Weights of a small transformer language model.
Size: width 192, 3 heads of 64, MLP 512 SwiGLU, vocabulary 1020, 7.48M parameters.
Architecture: rotary positions, no biases in attention or MLP, untied embeddings.
Training: a variant of Muon for these matrices, 128M tokens, 7795 steps.
Each number is 128 + 32 x the weight over its row's rms, rounded and kept within 0 to 255. Layers, rows and columns count from 0. Numbers have three digits each. The size before them is the row's rms in percent of the matrix's.

# gate: layer 11 MLP gate, 512x192, rms 0.149, rows 141-186, columns 0-95
# up: layer 11 MLP up, 512x192, rms 0.158, rows 141-186, columns 0-95
# down: layer 11 MLP down (transposed), 512x192, rms 0.138, rows 141-186, columns 0-95
gate141 094:130142180166100105150094075104124102097068139151082142091139190087141175198186108089102064160118185115152149151163102111047147079105063113131098074173158114101128068114116117088170135156093128111126152155138102125154153116172146119142141087124050045098125131146114161116099134104118191111
up141 095:091139089131149101118130142146109106157114116105126148148186133151123112099138126113084110154128119157199099133090131111103197150187139084181160128061127064137189172140142105151133115054104150118073138051122157152116156122149172170122145113129104124115102127140146133094147146111101086110
down141 091:088119147135113103135130095135102117072134116175167167145116196149125132200094127174082166126109129115154120136148093084160136112105139116115127161157146178136168123205075146122110151095090121128159076165116159131132092137120114110102147144144138102162155209063149165177181113157166098154
gate142 093:106105130125172188090178096119131169093128122144137127175117087112092101165139130138121145131127153137136130086098134108173096106154136134120172152114079155116178163131070115109146123125075106121100167169138135141193149115116202179147126133185115170140094120109089060129127190127093177167
up142 096:172193172093102080083122144152075136116080087111142089128161172144115129125122154107124167116125171092107112147158097142109131153161143142131079127186158098084075142170132129182140117103165156121078104104148135090095127141193112116121124183126085137127120161204076154104135080143131145131
down142 097:139150113109174156107137138141165213120136141075132153080119085193115153172191115162117118103103165112132164148143105143176214090107119096137138101187193162105055075110089107144129191053173097140055116077115122126077130102121143170106125146129090149131151110117079148117093113072149103084
gate143 094:140071156109126117089105158134157135070137116116097091159114215125160049084156122150126144082100139167161170192123124077124136089151099130085139080129149144134101138157140148081156089158160110061123141131078145055164156075144113090096096125147159151147159126105083128167174108087112121096
up143 097:117171185160120189173122155080131195137113148099100120141151096104079127124027099119130116105137132104057105112153082137105131107088124138136076147172147144084069103124113098081143142141074099142115085130074144125135106136047125124148157134140123119134095170121167113140082104153108149114
down143 100:154125176077109167104097155160192143202081123148135144035172124129131200126085118126120131139096130122103089160170150119107137096087156153088061102142134123176148097082115172138121148178135155142137155087115144140106204151121117135140118130165149195112132118130046129131120129215158116094
gate144 082:130089142117088106153116118078150086143123144120100156172110075202174120111116136165128151083051097146157121160077169130119124147127086154136152195100141135142151163154076162105100100130153136131128091142096179122139114089055105169163164106122088165112164133122194170129113094139138161115
up144 086:139141153140139115133135119180144145104134144096114199119178154125118166090168133131111137125106193157127127064104091189187126098066174126083136103186125097133153153088102068131112164157109154107207122101116131117175130136123145142166157164131146079126160092143166150075192151143140093120
down144 080:111175157140239154118115130089206134075112186149121131152129167072117131189144147097137079133074066137150132097107105152136101078147131152214091068138180135106140100098144131163138088175143144156094129127218116148116124065138150106164094131114107131111111145126142145214142104103119163182
gate145 104:105113119148139086112098164125154114182131151166145103183121053136091130075095136148079112061154099122107139101167103103146158161089122155099106130130089158195139162107121050144095145107067148086087103118160115088197158055120114102133080126117092135102100121122134098140127157137101188182
up145 107:105144124108105120118105156135159141171125139156195084106071129153070156079132111109111218061156131142123112117120081169141156137116161157078106125115142151078121131105141140162133145120097160133076134121127118085154148081118128099144126135109148177087125169071141173118067126136122121095
down145 105:178189179114113167134109152173108096092097128146067081118096139123128128106113139150088106122202189132162201196082111161111162131065141143175173100154179148083135133158134130137123177130117045109154091132143043068131119129145087104133158115146136135111096165133119123122081137132106096098
gate146 100:122125123107104089142142123097149078103133179189093190131157110115070150155118117084144072129138159105112131181145149128132078142144171149097139143083156085084162123117162134122184187116128110145152140134138175113116072078135096132101095146086119122108152124114147060125074170113117141173
up146 099:144168114111146154162139139165182142173107138097155100114096136115191148112209128169160132131086109111132169124068144085110164064184136116162106187145122142204101122106097085110066130157152138101146097132109133178147156190123134138146130098102138117121079105169117203123156111091156146138
down146 092:111125100098156145063131085142207148106132137121107097101150168116165128133146169154104124126169116109143101118099201105168118124086157049078097082153109139089144137178142161116117102086157141111098127177137096179091102136117122040135158143113105107142192142130104169132142144152172149121
gate147 105:179105088138147164172094122093097150102093097138174167154181075112120177135102159138179141148161106128164144101100109151098125165167115146103144167160127135137159178113135152173171135116151162155106092145106134139139093114167132115098073051122179139088130158128149159089113074131154132149
up147 095:130153066141146161162147152118069121108180149090141203134134108061118170138078103131121150114134155145105110096104168112152088049089118137135123067114171082140099097036208160123138153134122124162117140109096159149132189155086085108166148085108153136136115146163147140099103128157139113090
down147 096:147089173166140086139146125161093098125177091107089120156168153139108109096114144088125113080167114113159128119144140048096074097061105157128090146180126116123161104084075101151138153109153142140116157132106124194148133096107112101136155165108126130215130100106104049093172169181168115070
gate148 099:100114136127108086130072185170165094125154144064146153162070161120098189175053091151074159131117168174084115124131152174186164148118077122141104143109116165170142119179116088080098125127140169126129083115178106082100087160133177128136130128113154091085081090175143115062099135082113120106
up148 098:125133141107142081118103115164133120165103119202168130159148129087145204076157119158151129179075129116100131163111218129081162093154136165100133108086159143163183178097123148112122096077136061104088163080150138110124105084132102110141100137211131171149108127111072169157131146144187099127
down148 098:099195132128176086120169121174120160129105145103072151076149151123130115177044068135074066089157165134091133092141138142173092150174140124129073182139121099111104125124117115124101137122171192122157116124122114087112120158146140124099168114126146108116129219124178077126165093145101178146
gate149 092:089087109121143151150085066137122136080130124169117127154136137094141181147170092103132168123102153175107143144097066084156131101139084153144106149096085150155108148096095151140156155143069172140121171095161143154095146125117165144121088035151114151189113111079159166086120037130069121061
up149 093:123097159083120168159179118141197139152203177085164163127091110074186113153119128135141148135092105180088109124093158090127159139133125159191131119122143140173168090071084154109157094098079075178135162069141188135113079205110117120095108112115158158083135143099100133077101146153136083087
down149 091:107107097122128159162156175130141146075145211114063126101083108106108160115104091128151155115149129131148127094110089097086075163135129154106152085093062164131127100064074096102045143088126125121123087099111133077124100117102097100146116161128124079110166140140159115086088154177072145126
gate150 093:108151140114124170101152137162099084143156160084152115140109124168077111077187214159060149146134157172155099098104121121119095162125117114102111135149135156111157126153133161159167158134125144164095147183153192115114147141087116139177155072133089184188125125180126131127172093130073102113
up150 091:087150164110130123182089125167103112169087150147164128171077133156055107146132151129175050159078166161167099129107083168173133129186123131169111090122119176109122100117118152150125135081127161173192076163094118174090083135167123132185115127116066123048142156183117092163139118107089115131
down150 094:126116123166097115172135129156087090182085097105101062050137105161157149157135153072129122127167175168126177098148131129137140148133086140151129087159142136090118096086139120130102116130108155147163125180098168132170126120173127131167175129121072111144000105118084054128135121129115109089
gate151 101:123122063061107136142131071130199105177146170093108135120105112055145060156134131139130123139087138067118155125192088160113144150110146084115114157133073181136126144132121103160121189125145136149079147152124125083160158144131155102127107129085079153100113062124140086203178141079148149074
up151 097:126166113150187139139201117174134209102192117154182105072170119208159139134113132121140137151171047162155171078112132092166168168126144154126164103170132134122148114139140131139087177166112163127120142169077149096091128118145117170088120166158160135165100184114112166138122129126140104086
down151 100:099152168108076120081148145182145164118121087119189144042132181111130100162133137092110110158097165101155126130133081126101145181187085177067165096140086117087154194113078161140128104159079152153151034141062148099133092101118112117065095079078190171142152109150116124114177124128117156134
gate152 102:122107108129135089085159111121190106132138128159103135123103150106110159164144136153171178090110051135136066146153221093156140085112125131096079096117092132136077066104108181142141076087104122150112162159139162089122177152116149149177097146132160097070160152083070131125100148126126162128
up152 097:164156094163151151123139100140099091140121121163152148121104051147087162145124203147147116147113136047131072182107163073116142120116100169115091111124151104071093122073184180125170154123134101103102117159079149076110113159104136085069147100113155187088185115122174138126107176136090127070
down152 099:130174101101088140159137068038127146155073104149148108144181133145107122098135173173119149124134103124134147150115169106148120123186123185146172216212183099152150143111158092139122138129148125127160147083143102137094126149093120139140136144194173126097168140097158164202097133169125150121
gate153 097:171079130133105102100092192104144150121137145116163151184189119029195147103112114097134139136050104124121119118148148139096084117091157086145164130147096155083124159111083102091139114093094141070074138112102101135135179076123110159123123138112093142123094148121175177161143095111059173184
up153 097:138149114101112134130158102165214162135189134122103129120087148160112115099148033105110113115070081094135187140108125094133113140134134117189145215082114096127161143134115140160168141128149083140158120141139176154100078125101156096167178139169116078173144153128146079120162132181107137156
down153 100:145059109115164123114146171141124096064155107145074105112142098058114101122048106158087129091117066128136158162113085164121123104143099175073143100214123153103134126075089153085119113131087178172094100107130124134189171152105083101137121166149116098058142094119128105130146139088135110178
gate154 107:087082091063167127144160129128204165208107114195155123081148187145083113103148092090100121115053145129126149144100127132078083120174153143082147140086145178138135086144123103107179060067107150211131139092122135054149146095131152071115139145149168076125163116077154181135104159101088126127
up154 109:074129151092159103088169186133092129157055131097113110132113118155114137098107145099171126095119093130082105099120135068127077191058106083126124133138147124167191131074153137126129170091164170106167140160128108112094170088131169149152119128176171224127141095148128099125127117128129081086
down154 101:095132150150079131108140140080128117124125133143152087161101152119130141070172102161108099071109093147125097166101070094142139107140177145162136118138172114116129134187225143122104136143146146157087088107072109077145090112156085172093132173152195136145076146158141096143133099140176118137
gate155 097:106143165112127091203160047096187113139163102124126165161091092097125099130084106170188132132156219089140115104160152128122133113176127122163129073096124198171116115144116175108131066086112151140148158201133120122176121120161121139105170130157120204120149149160150118155127093091129137072
up155 102:169195121070090118144120117109109157182108118069109090176154106122125086119165103112095099096188126084146094113112172120101096135108125148131135138178104086098144148091159082189164134076148149102131191105113141133132114099164163177108157072149103115118085163117173168163089091057159070092
down155 097:154122113157221095160141154173143113082076164113134128171133169105096112083158184197070150153128094166196148148176130116081085147162107144142008157142100089104133138119143135145101172150194102114145120169130103122147148083123124114158083155109078172134075124071070129165064118124154130135
gate156 103:090118117067118117131108183178154165126143160147083090136115112080175121108119147134130176132180134120117160109145142132152169106165152112156132122164093118113163102150199098102164155143176119099098145127124135154122135058127148156148178108100124135059068114175125076150131162089168089174
up156 102:152158117150128121077136117119197143135100178093155100153177121114119148141127160145169134106163096123112092159167176140114089111105194152181121159093094169151161126188156118112129123132146156098142152136146170114131169157076121146076152214134172121130091136107106099177132138111086139125
down156 099:110147129122122117160174114110052131099109119058118149167093151122124116099156175122142178106127101181136138092106075118123121152120070171161145117117175085092173129097079114102121141151140135117182078154101128154222100086178109060131131089086139162165122143158166125122072162111103125124
gate157 108:154103184078162096117179092130139128120100145134151146079113134162105247130141167189155128102149085117138100127105119133160141139124131123097136145094052142130085082137132088147115079109136097154131101082140143090161130134166148070093143071049165206114080081135150098126122140190163154158
up157 106:143150076131112143135159119143101083099223109108114153131096057140160117164192121118143120110172181121133113135126130149166127089174114153123103134139139111123149091107156092152143178154158121128090169101114141092134146170158144204133156091098087100141163100136149120114088128074094154047
down157 112:150122153113186130140131077100132043155158130186110071082126109123068131163081139137121140122140164079106090139194160168115074176126153154164151220105132120130114146123156158118178170139155089124187099154126121090108178084126112145169194090156089111142143127069162080123118108153079070080
gate158 112:139118115190080138104139050075194139105125129090141204151117152137137109115139109181105135101193125095135127111094124151142174110134128089127083153091097108109086107107117117151073188147123119135102113142063078072133148229184078142155114105139127126107133166117175171122048115114094097127
up158 104:099125134127144153179125126105127121133127132107127067141121137071115199199163134135137110126128154187117155066134091125183116179090092089130164156094136111134107098096137066168098077116076117110162102135140111176139157141153093178123169144089149152107214112071092134125074177077147094164
down158 110:126103124103120116147160144142106129132095170141126156053144159173132122091151118165162128152140138110142136153090106064134144178146150156141050152124142102090062128141124099088141117107109059105120168135123137149158106182127129125163207086091199099066076166152100125117104136084132135114
gate159 096:125111076172127095121115106154213072131118149117119109172167126140112168075084095142190097146142086097112160146178086154192132096090137166125144170131068116110088133059130116103137137097165148151175145213156104116152131119163161147139116072092192076156153108122110127093153095121107100125
up159 099:147175099133147131143121168103056133176091099134156132165096168138126137154111146143125089141122089108157162140169071163160088086080161142179159109080115094078155146172112106085100049127170159144148111154201128105143077094127127087088102140108136122069119122107118110129077141111194105119
down159 095:087131136196139176116148067160129108179120160124126108093091132109087115146144091124187116155089125099099100097188146114144116131161165130097124145138136193162156132144137090088123139098181078156096149132126113128149210155124087103160191169181143133089135172155101143157108145156087118112
gate160 085:166141135115131168151137148088111063111109188122158069131139165139055134091131039093106070156144168095155107108141088141124156125167131114063153117122129180073063136119083122125086129173126107143125117078186130131131119123108143103077127085146078087146092129122112115146083117079130128145
up160 090:114158204172143190159141197156128107109160096121157129100144096079145156170123209050126114099110140183101156143126137113165092132132151161139127126145170063138136159119150138155150115188179107121120165105112097136137136157135127115150072129178077156102109118124153078133131168164131102158
down160 087:104160152116154088198061133127148111078148135159110163135111197120031148145140135110165154134120114068137127117036118120147148086143145112102131115098164145168121107129148074139149138125079107113107104125166166186079117144094206092071164108100187167136090132152182079085114085178143071141
gate161 111:132123073126193138163144117147135192133137121211105145202114129126102148137077119119128176145085154132160086134051172116101091092121116118136149104102172122098176142051107123154084153119120161101168156159102118086074137089068134147155110166059121165119163147110158139146174088166153115100
up161 108:182110143109115145140179162138079134107114125123160097114116095063185131120167118144202131149090136134071175112086158106117136115175161149142125135131156080143131163099146128115074113074087052086180107112136183144137065056092130111145122130149090144143111074092121147126138100094122132156
down161 106:085142149082128127117116138182095119103127124139082127109114119095102125187170081171159139140112118119146103120116110130135080161197075138012125095102127080144133139154124081108137125155168132136161132128123116165102141166142060140160157124079071108085125113130205100122139125134129082099
gate162 091:173134197185109140180144159134167139108122096140146134217110112103107124162074145149068172080076117170128115175144163109152081171122114130100069175124090190114160162196108129126110141157116160172121166134196140155141156109147110117126135120122100165036085112078137198112093049085124114115
up162 094:168105156116092179141083171113050122149091172182129125108137099147142142169142097125156092154143095146140103099129127060133156079198163156110121103134113179167098144163171128182128134164172106160196185146150090135074126099167098063215154098104126161117128113115114199092114133142122080072
down162 093:113088147193133096091122087121063092156148159088126154129209098093163155114124105130113079081088145108169139124103173126176136124099156175155115073143109117144083113102157104126148184105128097098114109094133115085116079138189104119080126124107048082168141135127112161107086149194097124112
gate163 087:183155093173101052132196098116066074127148116145145105148185134136142134209117146123105097092126149115100180120102136132142142105168133119144137134120176109161090178170144120113148190135155109090116182173131140152162196127121138120123086136183135156181124152100125104146181091100149081117
up163 093:189106129159138120138161121097118159126181131194154133134129151134156130130084169096160149114091102089145145112153121147134166102107153132199143165122112136196085128099115105129168136112117158117108139128190112108120180114197188203110065154133141114192122166088172114097153073088152100109
down163 090:167077123085147142102119143121134183126149180141085103132111167129175098186163187151130091030196106120121095139073168092137166160136065146063119193156192166100134109157130110138115105096105127120130071151117147111137123122119187134087153121126112140127080122151128129136151112101149190110
gate164 107:196067078066140064139113151158196115127058115154169115143114117121093134114134136122158083176095099072155099137154109171105125134171123109051141090096149159134189047113144122140122101131101138067168133128131137124119103166171156111139067070132117123160059100151147139152076148129118139182
up164 108:133070118087099119145116105126147167096137175118115123094124061124098119098089110163134105111133125129120106135104093066162128113087160096090140095112140181158109090155125137145114086113111134136155106101119126135079065132145158091129078136110061122164115074150075145158121135169094117075
down164 113:127169118127111157145137140116086109134110108129179109150155178128126143146158158104143129080157076121157156103099070140121098094161115090108108158121164107121150138108195125112171130125138116127116087163125162113120154072078163111114215101172127147127062162178151138122120133112107119151
gate165 074:066133126096045121145108114108147105106084090131106172148120113121101102195157150139148118118105143148147135137160107147180094141116109098190102194113076111098150121145112162145146094123079097145110123179150158111143159180137181162153128161172195184135162150112092079094061119102116136122
up165 081:124148099204122124118181097109170105149151112137158118116129145188192153135114168125124105166152093117120098072117078154082093173209120112091130125122157140121092152117160031126132125154164152129135114111109109092089103117132115131105117107170077097080150118096163153154186092154145120181
down165 083:137101114111141117125062174146139082100092079162117135082077134082101181065121163155152100122095129081128158178145144117158126117133130110137147201125091133121135134147098103130133117096107091117121099200135168126120122107210221142150104154145137100167114131162114053134093097119149169121
gate166 103:175098138157128124129095133189112140191132146156082075180110128096111128152152143077173150138160115175121101120156122128099135109172106123092128109105125192134044116086165171173180085138130092116105173142134176145073111152159133096150090137072109097147126098104112125160099120105122178131
up166 100:157140130092158212160125086098083184131139153138129188132110137143190156191165079100112106120140133124080138080068144178165179124131112075122082124094125169103107105076087123119051113130154137128116140149168130100148145110060160095147139151147082091116115136171087131118112148114190165095
down166 100:155144134209107138140115098137128103157092114119102144169122110144124132124077134085136168150166145116122090177142126155129126087185137109162048143184145135148156133125113162076161083186127159068141140083116054141117111149123148097111188156150119132128165146071144134104105104103088151146
gate167 115:141130092174142190141135132143119175120083158124106105080146147119130150125124188101140147071085134131068141128121127126125137052134076085103114124147086133083131129167170109167127088137097143113090130107154102094207072171125170107123102074131118144098067109155104127109090075105201164116
up167 121:145136126120165107110178064184078061123155143173179132140118129138176147102152129080127096196128157166134133126151138164092134135161108176122074144137139201108185123098111149117129132149118134154173133122124113169140177082095135126104159065159170119122136124168136136115149144066134010132
down167 126:112190106144074126180097145105157079139092075125127142090144095127122076155134136114136155155114186169144077162145193122163070170094134110145131158122134106139155131134119117145184173123202078134111082097137134132155111128126143093156099144143105141155122180072196153120131105165042072135
gate168 085:118186081148098166127149148066124151079119183141128101148085201160063070125148088121116133107116153108169099160131051154098163127156135101168141105131182147142112149108144148117141136133096124152185115107152144142117150163099146072116154119120074140084042160155168100078136201148087081162
up168 085:117160112150081114152123145077082175093114152104197113110136141112128047096131113145069113166135150079180104118089024107128126158133137145101110099148174097145095156138162152105133112171158093134104120117068108129146123100154102139121065126131092138112070063123137096110133119196162186128
down168 085:193106163144192127077123140134129091155121054150109128185117073149173141131145186123163104055060123168141148099123176143126117110099143145139077176143162182071124055113106137128176187157116085131096105137158162095017168139115137138108145188116100115172132135120137100154133152130125121137
gate169 102:106070136111112157154094059115098135126113151147118115125138190108111109130207079151137120136113182140158109144138115150074117148140029070103133130079119084139107158099102112135126160153131107132172130110101161065122143079174148109140174130100145172096120155164099146109127180196129153139
up169 100:140097174133164069179125150168207118113099093095081144142111110118111163119136176143070113104160141110167135109154078138102169122170094123158122096169133136095158142176153164085167150158137099112095099119092161130078114116175181122123106111113130130046123134117142149112071132127157148157
down169 101:142174210110212165182085156094107123133162162138121081150161112137084164061096153202086110144081097065116126140170159103146118165123106095123128076092130165130139163127120125104137111146136076140137144140128155174148136118138092131122184108101108046119144092132157147152139118129128140080
gate170 107:114097087132145129114159126111115182071094108093128133153154089154121164114091157147089122126138189131173051086170172140137113082139107099122122101081102149147161070142139155112126142084105109174193092133121079090125098056105089159105135143078036152121114147115149135093182098122140112110
up170 112:132164121116085099157134092091081117102169129135110176160133172124143138121111150091139188121108045148141097201117093157097168161090106140128112121134137130131154076107131132143105126111152150157097182112134139150075088147158148126127142171144119155054111098113095149121113112144140121165
down170 105:155103116213133132105063121131177150101105146132054073121124118120154176068147176142125068139123155164103058139154143099141146106149122118105113106100082117113121139099126115148155191107146109072150135076152152112074135115089120141101096167114075123129134060148096101130173179153144128098
gate171 099:134070086109116089127119173142117143088063127106077160145125169192111207154126185128059086183073171163114135093196198087113151146169091088119110114151135047099102117120137163102147178161091146131143081097189155150128110109092173098071111096138153136109132105188137126124092106112175109147
up171 102:121141173141091125122132114080074186123051089179137173169174168182122183157164157161043151130092078136181086097186090121100112159159153083165100112163118103098122145104149137154084135138134131136117129151059140100130175145124144136082117158155117110128179152127062076129058054069170138193
down171 102:157105137143120161057149089090111080114139145136047108084155129088113095110090099111174086160148086132085125094115086097140191114147135115082073143128113149189128060116134154125160136081135121185112118115083130123131095156131135073140094134120084167137112126202126113101141107186157142103
gate172 098:124103122200101157153106102124111133121096071085133130113113124082129147034157136129112142093098129145162167124158112162148113074128186097177106122149154115128195125117075115147088168118121171150139157168111123122193115098114103113105118151157095178120137155084115128095089070172100161111
up172 097:109167142136148111117110118128093125117064149152119152118083141039115108120156107126134176119111157152129120124108190155147183131149077135108152087170127193183126084118088132075087141087095206202106109151158197121107121149164125172111111107170091128127126105122147131079205165108064117128
down172 097:054177120127072189178147092100165160102116124097114118105129162133128107121140164116136105138117108110133085100177176113150182137104126108137145155110105223140143142134131083126069138187109175132142083161106185141154103139124164090124170136112101106148170139130146124152120124089096130159
gate173 105:094103093171099120116120175075097183107054121092111151173135185148100104145113126160151171131155125071160097145151075125103103125035127086160129082195126120115096130117133124144111117148135120164120150133115137117166166081136105091117110128098192156124107065089092146149162125168085100152
up173 099:126113128220151106140140135162136155154174194070139152124073136148105086111140156134130162113104142076117146135075046126106144082095110153128193162151180063125121124172084074092141167113137113117101200119126124172112082123124102161123101196136101131132095139116145093153140139114107143155
down173 098:103102153089066148202164135112135136137106102164146129129100139132147132139114118152129141136125090119137169155150197123149100178151188207172106149140194148112128149090091127088132122140134107127134111154183134095081112112159117131170139074109137124181119162147144118111095213092164063109
gate174 097:154163115184160121175170097135117182073129124148096145126149179152135154160088177149098131159135095096138139127170089139039157115114109144142109125099146139135123189107135088138152153120067071089150059064121067143062159096103137132120087143144114159185138101151142150136134111180121087125
up174 092:126063150193165095126114115156127124080134140142124127087156099141068195114143183122161142157120128145131106102135132116099144131161118116145159134108141136138096115170175089111147129071080110086131086130068134162070115112121190106076130089160103180150123143149151114167083092209088103139
down174 095:130097093159080143109134054124106152168158078186084129075127118129116158163112150160120164140107154143164120101088100170092131158105168110162129138135142130155103128094058108149123130137093191149142109114126153097099154115145112146103070103097152133120212141095140100136068182148086110166
gate175 111:093097075163134078141154123067121110182139045117126074158107190118124112123159085105123096108087108162063122103120128178110169098143154046177134107142123149151076120131141166134123132094104168102181147112102152106139167160144095070114062108169145154185175135151083126095139125102126109129
up175 105:122086047158204158183133109126128092125152125149085163159154148131115121133154098122135110092150146140092128119104083095130106096167200145128135153113105124136110118200184108122149129119139172105172104138108112142124214105094100173145102142163122109130123097110185091240143115172079119159
down175 108:144179125157123160078113073126133189130183116148141105125089120174093138157127176099109136141200171077139116083163208180135107176102074165134118164100123099155116110102099116133141150137196138135096114176112128089155123120129067150062153100127102155143092053072171116159138120136162158118
gate176 105:160124128154166146132137133154164125107099167124185128137076131156130176157153105136085077205071158144112144169197171081119103159146132081084123075094137140122174115060158091149113139107115111113095085161106153161083139191130141079173178130108147131128112106174119170171114111122140111111
up176 103:138106105144150076162123106124068100116185141121171156143132136133123136072104157141118075140155152109142062129144068128174142102122086160131062149115074176130146191109125138096166078191120156095089138093126188132091125159084155129097123098133086125130154100176163132105085088087142120120
down176 103:124117141161171111144096148103146148155069087156121123182131152118096112136086102152170124136105107105109143143184090192176181142115166171085166125138116122122125107150131156055142129159082150164131086157130100136138150092162122084126137132196147094139169111147151130160151163113176151117
gate177 102:078192123124140099156109100116132153143144122138133198076105177128130127147120096096055200112143145120162092112146181094164127125090095137131184084151109144135113128179137128145047132118093169141151083140143113105110103109117118144135065187086134153166096174077119101132092190119098140115
up177 093:111146137155165118113073172122145125118147137131111121138089193081064103151156106097137118126132193126148132151076167183176081046142136121126085053141187166141116117086104112132115154169109122158115097136093150106094150124131148133130042142110063093109115201130126116107161109120152080094
down177 103:108103075141102104073142095112106073191134093081150183111144142035160171113142109203156134168129160148181073090131090090126098152166178109147105110094099078067107078116153160128072131112118149142127143128161082124149139114128076126120149093132145149115102101158142174079109147159144109140
gate178 101:163158154098167125141116089155089138130146178091175130117146127119091084108120070118131082208154148174112095140116140148115105062141076102121143142101057139051113066085124140109153167155130121092147135114133192104112137104179084165080147097072088165144096121073093094088142125153072141131
up178 094:098131173105134118141113119101112179093122136119136102132124153155146195128165158110142144070108126108111149134122168104154140146038110092136078097168168151136106198152183133124150126180156106119115118136125065148098121117100125108136152120205133145126102061103103147165158165148130091123
down178 099:150091149144085118132107138105186189138103161112120100149138123100103184135102168163130154160144158125106122196093151187165171097151126095122161116111168148131179135076146115128097102115141140152135135160159114126195124164110131110128135075165134133165113156128118226152175162118124159137
gate179 111:127070080092151131100151039137139174127111111109090097120155128127120120153145158111152142149134130100113150132155091152164143125134052152127130098124137108170149118135129163099085154158110092125146158141234153144139187146149131116148126182128138145069126119086087135146089125119102129107
up179 106:136121147133132135162108077116088116134145172137112106145184173123103151118167156197154159138100069100178137103091139096074135139107147098137160155139112163101124140088113047108088141121108159108089119066130126127174157118124127128127115100174159181144117099160125101157115159155098158160
down179 101:139181156136190130027166129058161142090166080111126150161145127111147118105122139099145145148090106101144129156127102092161176118088174135088146084167137096129155118157128164094149111135091069130167163119140154177102082123147125148133088167103134099081173138164124201101077193089075133116
gate180 104:117138114160099109153126092143114137132094101145114109205136119204097124178137149134146098139086122115078119170105140145108125153169146061147082163138151103120160131113113119125130099058157156168190096151109056119105113112134176113175085122073103153125174123100111171126110075102143142094
up180 110:156147171146124098086061157092136160136194089125129127080123171101114096181131175156084113180142107124108153134240050123133135181164151183096111126070179145146108151156107127098130180111167115151137103158128143156153136159073104069090030062098156145128141138139178073167092131105130115127
down180 101:089147117149113154121114163110128153117124148117166139136132112109144144123082187128116140184118185119097128105178172247079161137120095123221116202091113089064105141113119066147107097118146088145153126068084117122152160153126154112123085095165128158143156117159112157106191121135092135162
gate181 101:166132096098120066121143097101112135141085104119152114137118107050135092117112151133101150111083147178163186170183101122155134076137187091114140110150064065180174094115067106122076148162087126145117124089103110104113141116155108099111087132099118191136179047126122109117142050136166140144
up181 100:158125094135060127151147198154127140175061116097130172049155104108130101119135108096118096172114139141105138194136119120141128147134137151100119058181130150115153129147147076051088176118121132075064102062110090120162162104104059160142114113129151135204094136137107125099101127097193132123
down181 101:156132077099088056145118119168141122146109119146168156104201135080119132180114140141074080124123117127197196100142138112103165227175077113063149139153115111215152124130172124132161083126093144098143141119151143151156172126134128128140166111159083128091139164131126136100140134120119153073
gate182 111:117124137219105154145139127127060199154163137148159115106167150117144157138182159120160175152104141079132171115098115172137119157133115125178130120124079164124116100100120110165150128088169092068109156132156198153103123092157086145130122091124119128098119058117154138098134127117150178152
up182 110:171079088114112096109129168130177156125103084128101108133159104146099130113145192151132063158116119156137123125144163133048026198114093116134195141176164165103145064134171118148127126074154124146132130158112101153157110115083107172145135107114105154070110153154150152175117157140127070177
down182 109:123087128134128120082144072153131107127138160132072133149134106070096156148100142120118139146117107079081094097154154187151158150064182109150124125110093124093155099071100100113209131112168126050196180148087134153162095133139099141127103152099143082108131099104175164119161081078163099109
gate183 094:117126092114162180114198108090090187159113101154108157140100125034082124107128135137130162106122128062109196105104147132133138198121095110146127134124138161140110131087151155113075118118099086095141133075124140139130151117144112167084084122080127074146113058111125052102089107168130087153
up183 097:133164180160142093104201110164077135126121118121142057179044136153161178118091148172167114096110103129141082093149151110122145134106151099092170115148143091152151181088140056106132089105127127105131127136126081088168102098130126141123117171165142130112136126118088128153153124122085111176
down183 096:137102195091156091108189159146082053133081140110182148127137159139132160132120127125112094141103078118105069077130147130113157105126111061172140130182095160091148130155130160113167114170141078093190116142141129129113134140133095117158106150140086109152102112045079149111144123181153162209
gate184 104:154112130131107160189111117128098164142110037136122203120102143139144179120208138158083126139088116127141159106199142114125105111138106118103085116154103132016117116139155119123165169139143113127155162044170159122121099129110141118074083107127115115095079077096098096122141147099122147106
up184 103:132168114144138097108149096115137150131169126091138180168109136171121132126043112124117175083095079119130130083094077140196102190166161091114175142163145160160113103113076084122113088060110101079116088151160174187108155126100077143221124122174156100110160122132136105191109128066142143114
down184 109:246198109134126118166074126098137131105179157184158156145150106107143095167132090104204132166095103160140117142110103101161098107068097182159108159128101173153114098171142082132130081090115121111099116137099141121158162087158128135116145112160062113103126116195092185080085162130190146097
gate185 092:104179155151119041145115140152102160139120165117208117129116141076102099118074176162095122127100113154128081115082121117120114180136174096066121186150169137142152072118126110097147140131166123101138068011112092120106130113134153057076123065146083159152166203130071122100113137149144128122
up185 093:049119147120218108096100081093207129175115184145126083157121105113177161120148097098124132146142141116139107082137140115099126155144168130143088187106128140085150130108098173084154130159142115187054088154182155151115122122160139133129078129154159102155110105093104113139107154171103124099
down185 093:132139140097150132078069149180121151104176152148122080130189043086122119087092117090113146125171130137126120140166173086153151190086116106138128098160109130101121142176104081112058119103128170127107138133206108104073105107096116119136134174093101126099124089140130197149120140125123146144
gate186 107:136146103096153039159138106084118155123161116148151153124123135093141094153033093083141085132083135123165176093092095143131120159085158094113059175086189113145140124122123128151105112175086113140103128065165116101158171079090084174057117117122108123138139107184127104152071133128098134128
up186 108:131120147152156091148148152120176153116160087159091143155122208184103108174108136164162105057177149096121074152171138137141160150142101142134139107187116138157100121148161120132165129066114130105166109148061111163127144137161124098122175138137085084137079177111113179101134115130166158088
down186 109:111098120104113127188136136104105101184119103132188074095111115131147143082109154116104157129152111128133055169101145128145145087140133150142154091148133115171158124104134116179071150104084138120197108098070165155141131109214151153103134083098133121131147193141176129116138112156160110117